Part of a small language model's weights: untied embeddings, 180M tokens.
Each number is 200 + 30 x the weight over its row's rms, rounded and kept within 0 to 999. Layers, rows and columns count from 0. The size before them is the row's rms in percent of the matrix's.

# gate: layer 2 MLP gate, 576x224, rms 0.0784, rows 95-113, columns 56-111
# up: layer 2 MLP up, 576x224, rms 0.0786, rows 95-113, columns 56-111
# down: layer 2 MLP down (transposed), 576x224, rms 0.11, rows 95-112, columns 56-111
gate95,093,200,203,181,233,228,211,223,174,191,200,235,200,189,216,198,170,255,181,186,173,161,229,197,142,182,230,142,201,165,238,179,170,167,209,176,195,177,236,219,177,186,195,233,206,158,177,181,159,182,148,183,269,249,186,148,227
up95,094,187,237,233,179,257,206,154,129,180,177,176,233,263,249,226,210,176,192,221,202,233,217,223,217,169,177,167,236,225,157,207,198,167,245,218,216,196,196,239,187,170,197,231,191,225,226,242,222,259,251,209,140,181,214,194,146
down95,094,213,217,206,219,183,273,213,216,206,184,204,185,182,194,233,211,212,198,230,234,222,207,194,204,250,208,207,142,192,201,195,214,199,183,225,200,181,193,173,196,237,198,152,203,170,185,209,189,192,206,191,195,246,197,165,245
gate96,107,253,224,160,192,236,214,197,252,194,145,230,175,276,227,158,199,169,244,193,207,213,158,225,140,278,224,230,220,166,177,237,190,200,196,175,181,194,173,171,159,155,206,149,186,209,213,174,225,199,199,243,181,224,211,196,146
up96,104,169,140,175,219,229,186,156,209,207,197,203,151,135,169,214,217,221,187,202,257,226,236,195,212,185,177,144,171,161,245,153,209,211,235,251,171,226,199,184,202,233,234,220,205,226,233,216,201,242,204,186,169,211,235,157,161
down96,106,214,166,194,243,173,246,169,283,174,203,229,163,165,150,213,176,214,178,237,177,221,197,205,202,228,176,184,219,224,250,196,269,228,185,166,215,205,209,207,197,259,210,201,174,148,209,193,220,234,222,157,252,170,197,238,237
gate97,104,180,217,223,220,150,194,215,185,141,189,215,260,161,203,265,202,222,181,203,170,146,198,261,193,213,215,208,159,230,184,182,250,196,147,258,172,189,212,155,183,209,208,182,170,207,209,115,196,174,177,198,279,215,244,209,214
up97,095,201,172,178,238,166,186,235,172,237,211,251,148,195,193,219,237,215,191,182,229,169,198,226,261,285,249,178,177,165,175,232,213,219,184,197,137,141,209,206,199,175,226,250,209,143,212,248,195,205,180,277,245,226,241,267,241
down97,101,155,191,180,207,215,173,199,199,184,211,220,125,219,240,140,193,209,194,216,223,194,209,123,148,207,221,146,234,153,178,146,182,212,166,198,195,217,201,186,201,194,213,264,264,217,159,189,203,173,246,217,140,173,204,218,208
gate98,099,158,247,156,174,240,192,234,187,225,162,169,187,212,185,167,201,146,219,171,242,234,172,192,216,192,210,199,182,211,189,241,265,208,245,198,186,215,196,127,240,257,221,208,180,194,185,174,208,205,210,253,162,175,237,164,204
up98,107,196,145,182,190,182,240,149,194,238,193,205,247,199,203,233,208,182,162,198,190,213,208,194,190,167,164,189,176,237,219,181,219,192,199,216,216,195,183,202,166,144,157,182,180,226,230,171,165,257,155,183,192,186,233,183,229
down98,095,194,215,242,195,227,201,192,168,168,188,140,166,214,147,168,206,173,199,196,169,194,216,199,210,202,183,276,175,172,241,183,99,163,193,196,180,222,230,219,252,217,233,169,226,182,223,205,230,156,210,230,189,206,260,190,272
gate99,110,239,215,162,217,202,182,184,192,168,198,219,193,189,204,184,196,215,148,191,196,206,149,206,167,142,232,208,199,227,166,211,211,229,182,194,195,163,227,207,165,226,222,201,225,198,205,241,248,233,239,261,253,183,140,164,231
up99,115,202,225,236,182,195,227,186,188,171,237,207,160,176,222,223,242,202,219,248,186,210,191,172,184,187,245,213,198,162,163,199,186,203,169,174,217,234,178,258,219,190,162,204,163,132,205,210,245,156,141,193,210,160,193,189,184
down99,104,148,153,176,205,218,210,202,209,210,211,168,221,237,205,193,211,155,206,209,194,228,236,211,221,255,222,239,210,261,279,244,122,225,169,192,176,159,177,199,194,197,229,183,217,201,197,187,206,204,204,187,193,260,210,143,199
gate100,104,188,231,160,207,203,213,177,160,195,165,189,189,215,221,196,174,199,179,172,174,170,201,193,232,227,216,224,216,255,154,197,222,230,187,241,222,153,181,164,109,183,250,229,211,187,206,167,179,228,165,185,206,187,211,210,175
up100,108,193,210,228,215,176,193,239,269,187,211,238,199,214,217,154,237,260,174,190,213,221,243,168,193,207,198,211,224,165,208,203,223,176,191,253,168,233,197,181,236,231,165,178,227,182,153,246,197,206,224,204,182,214,159,218,226
down100,104,229,219,182,243,136,188,247,240,198,226,166,204,247,175,202,229,249,156,214,242,212,178,154,187,237,197,187,201,226,220,206,233,213,145,185,225,166,181,216,197,171,198,248,189,165,233,209,184,155,184,272,203,260,193,178,184
gate101,092,149,201,182,189,197,209,217,225,202,230,189,169,224,177,210,151,220,165,227,234,211,229,253,213,178,182,184,203,219,260,266,234,145,222,207,146,226,181,177,191,152,242,185,243,203,132,223,248,212,161,259,258,194,224,227,223
up101,098,236,196,183,143,187,204,238,153,198,174,213,151,239,263,178,186,240,224,198,230,209,174,221,192,185,192,205,170,223,202,191,248,195,241,165,184,221,198,243,207,167,266,223,178,226,151,218,284,208,207,275,196,130,259,215,164
down101,094,233,217,198,206,207,209,232,230,202,196,185,239,203,181,259,204,195,212,252,192,208,176,169,179,242,147,117,161,203,206,190,171,263,159,247,214,237,195,216,145,223,188,178,201,178,181,196,167,218,181,236,221,202,199,191,178
gate102,094,208,199,201,130,176,258,189,228,203,149,203,178,180,206,213,200,223,239,211,239,212,206,184,190,199,227,247,236,246,198,195,252,237,207,193,193,194,196,231,187,148,216,258,171,170,220,237,201,186,165,190,139,220,227,168,159
up102,095,164,205,214,218,155,196,204,227,223,228,198,168,196,213,228,191,221,124,210,174,223,188,187,228,195,214,248,195,195,160,174,125,192,226,197,237,204,180,250,204,207,142,228,192,205,185,178,232,234,156,191,178,150,196,187,138
down102,093,200,148,210,181,240,146,220,194,208,185,239,205,257,193,218,127,173,223,175,196,235,200,184,209,246,211,197,195,210,202,212,198,196,175,252,218,180,172,181,246,173,229,195,209,222,205,192,171,220,185,186,196,200,228,210,218
gate103,104,156,189,169,160,211,138,171,191,225,224,165,189,187,197,178,228,227,195,159,211,183,205,199,195,247,243,204,236,182,186,178,178,223,228,191,164,174,176,157,185,166,175,222,116,202,109,246,215,199,187,181,138,223,245,156,211
up103,103,185,157,227,179,187,207,211,253,216,205,208,163,241,256,224,207,184,151,218,153,244,215,197,174,192,193,171,169,174,197,180,203,260,242,224,186,195,144,217,222,177,172,224,209,199,224,245,181,156,214,219,158,187,202,194,203
down103,101,218,156,211,220,197,192,185,157,181,247,232,217,221,173,151,239,223,256,157,225,134,168,216,217,254,193,206,229,298,182,217,199,194,162,135,179,232,190,205,183,204,174,179,220,216,181,182,257,232,160,185,175,194,212,271,182
gate104,094,195,158,190,197,223,189,212,215,222,173,198,201,230,249,171,197,219,234,219,263,172,231,165,150,247,167,139,259,157,240,227,210,213,231,135,238,233,178,220,224,186,162,176,188,183,199,217,222,209,191,165,187,183,152,196,201
up104,097,198,165,209,218,208,252,269,254,168,206,206,212,219,225,225,184,211,191,231,164,271,223,162,187,217,197,256,190,203,157,226,183,203,201,205,186,208,228,189,231,225,197,198,207,143,238,247,216,197,242,205,224,215,185,261,200
down104,099,178,195,241,183,200,221,194,175,200,226,192,212,188,165,234,203,190,308,204,194,180,123,181,238,192,209,178,187,169,193,198,265,184,257,188,164,191,153,229,245,202,222,207,269,216,179,224,213,241,254,186,163,185,231,197,240
gate105,103,220,176,220,209,259,211,199,204,195,214,165,182,238,204,206,216,256,219,196,216,151,223,221,200,165,178,241,228,244,185,172,171,243,177,163,224,197,221,187,249,173,146,161,159,185,242,176,229,165,203,179,171,164,232,160,226
up105,096,190,199,154,184,180,146,199,183,218,181,174,231,152,250,222,159,198,153,175,225,204,214,144,200,148,254,200,223,224,172,204,199,203,221,170,235,199,174,229,148,195,173,162,148,135,176,196,172,224,197,211,220,130,231,192,213
down105,106,162,210,197,246,197,213,227,194,189,207,192,231,191,193,208,184,174,196,185,184,185,179,171,217,167,227,155,166,176,170,259,197,207,241,223,186,167,198,215,149,235,249,266,186,207,183,214,166,220,226,233,205,189,213,178,234
gate106,098,200,202,183,215,170,179,251,178,197,200,221,160,179,185,204,169,191,187,186,149,169,239,234,194,182,219,175,108,144,209,236,174,189,166,215,217,154,225,188,124,234,213,186,230,208,173,241,186,222,212,138,206,199,213,228,157
up106,108,183,147,162,195,187,130,204,206,216,202,203,154,229,161,213,181,162,188,154,195,216,190,136,181,194,213,187,230,209,186,203,167,218,142,149,157,216,223,141,206,189,206,115,177,170,164,181,240,188,249,193,181,231,215,207,173
down106,100,209,256,211,182,190,176,195,180,162,214,212,225,199,196,200,205,236,234,219,239,234,178,201,188,175,152,213,180,239,180,215,193,212,279,196,198,152,203,186,207,201,201,260,227,261,245,229,186,168,169,242,207,184,192,205,236
gate107,102,171,197,239,218,208,163,216,175,188,176,211,213,169,235,164,196,140,182,125,153,195,164,179,249,206,185,234,220,185,148,196,209,260,181,185,277,209,242,172,171,200,163,188,219,209,231,168,149,232,200,177,209,219,212,174,186
up107,113,257,195,174,208,239,207,211,221,223,234,193,197,175,190,166,193,181,149,185,221,165,173,159,182,264,182,144,190,202,225,229,201,212,233,192,154,224,219,220,195,223,217,195,188,164,178,221,176,159,240,139,149,194,235,276,218
down107,106,179,174,183,180,172,212,173,190,225,228,206,171,169,181,218,176,206,179,193,223,246,154,245,208,210,185,206,207,165,186,152,236,169,226,174,197,202,203,216,184,187,164,198,143,222,215,144,238,181,226,230,152,172,186,201,207
gate108,100,240,199,208,215,250,229,206,245,167,224,145,158,199,203,189,223,216,177,219,210,208,165,171,264,226,212,158,195,172,209,206,179,258,185,179,140,191,250,180,191,224,216,194,202,187,181,191,198,258,202,184,198,147,227,222,188
up108,098,204,175,179,202,208,173,195,220,258,229,206,221,154,199,175,225,200,233,250,197,243,210,239,164,169,201,179,235,195,199,224,156,192,184,222,229,199,188,308,175,209,159,137,219,211,205,210,226,180,234,182,231,209,265,189,256
down108,101,137,182,223,278,203,190,204,165,187,198,228,185,139,225,166,195,218,183,167,213,184,241,176,209,209,202,197,201,171,249,204,255,198,181,166,171,188,165,165,237,182,225,166,217,209,242,246,226,229,181,252,120,209,191,168,206
gate109,090,197,220,187,251,178,207,261,195,222,159,236,177,233,169,206,212,166,173,251,113,191,243,230,154,190,145,199,228,174,182,188,183,216,156,184,225,126,169,143,171,213,116,139,202,204,193,240,203,201,213,212,215,209,196,193,199
up109,096,146,256,183,158,271,220,163,140,181,215,210,207,214,261,163,185,211,211,199,239,217,219,214,217,175,230,252,207,255,228,177,206,232,214,225,167,249,221,232,248,174,179,161,166,165,211,198,216,239,184,238,213,138,195,204,252
down109,098,226,201,217,213,157,162,196,184,181,178,200,215,234,144,283,159,179,229,188,152,222,211,137,179,164,196,143,193,160,176,207,119,204,223,159,229,284,189,229,197,207,174,216,223,242,244,200,242,176,214,159,200,216,196,219,192
gate110,093,192,179,202,269,206,208,175,203,186,147,163,216,150,187,203,158,226,192,216,192,221,257,205,215,208,211,180,185,209,200,200,192,194,167,213,180,201,222,90,194,166,227,212,287,223,226,202,198,185,222,219,182,205,189,238,245
up110,102,202,197,196,279,199,179,181,187,179,181,224,131,197,181,228,181,173,197,225,250,107,153,174,228,184,239,231,205,142,223,238,158,213,174,225,251,224,227,154,207,192,183,194,226,207,208,230,175,243,168,216,201,243,180,230,173
down110,099,240,208,184,193,207,178,174,234,216,193,248,309,151,184,195,160,250,210,183,210,229,233,162,184,182,220,275,267,224,149,193,148,251,228,177,204,176,249,208,216,230,249,228,177,229,194,173,236,236,234,210,115,214,162,230,217
gate111,096,262,195,136,176,219,218,215,145,202,171,144,250,181,144,179,208,210,173,161,244,195,175,197,182,213,182,240,190,222,191,258,178,206,173,189,201,216,225,230,238,161,202,176,233,251,148,199,224,194,215,196,204,211,220,243,179
up111,090,217,184,163,226,223,184,165,134,196,160,196,219,184,177,214,258,237,212,245,216,201,156,229,179,184,237,189,126,234,224,252,169,213,191,239,153,168,239,219,197,176,195,196,251,208,228,182,208,187,183,214,190,190,213,229,191
down111,100,175,200,241,199,185,182,217,251,199,161,180,219,188,193,202,177,235,199,250,197,165,249,222,261,245,207,230,257,201,238,237,177,246,164,187,201,203,229,164,203,234,178,203,172,210,209,202,217,216,178,220,215,178,159,186,149
gate112,083,191,182,228,228,172,166,236,135,225,178,182,213,234,215,203,199,188,203,204,213,213,217,206,180,225,199,175,261,237,231,213,197,211,194,215,166,161,191,207,204,218,193,168,195,183,217,220,215,178,183,229,231,198,179,181,193
up112,097,162,229,187,242,179,209,217,191,188,207,226,174,175,157,199,167,225,166,155,237,141,186,129,206,204,215,199,186,228,144,169,144,168,200,184,189,204,168,159,177,199,231,199,222,150,142,190,170,149,220,231,257,188,220,132,197
down112,092,161,213,223,192,195,191,184,271,195,151,162,232,181,204,209,236,183,208,224,168,205,162,208,203,187,243,235,180,142,226,220,224,215,240,190,201,213,207,210,201,186,212,209,125,255,217,160,189,197,200,245,211,206,187,200,225
gate113,098,172,188,173,201,210,208,174,231,218,224,228,200,165,153,152,204,191,194,189,176,208,164,207,185,218,227,235,213,142,222,169,242,246,230,199,183,220,239,162,199,201,176,145,224,233,175,195,221,186,200,213,260,155,182,224,201
up113,096,176,166,208,255,155,148,160,183,157,158,214,192,168,182,213,176,199,193,194,240,154,185,193,178,245,196,184,255,249,228,234,230,186,233,193,145,212,214,215,122,214,209,237,238,181,188,216,204,189,223,198,205,200,208,226,168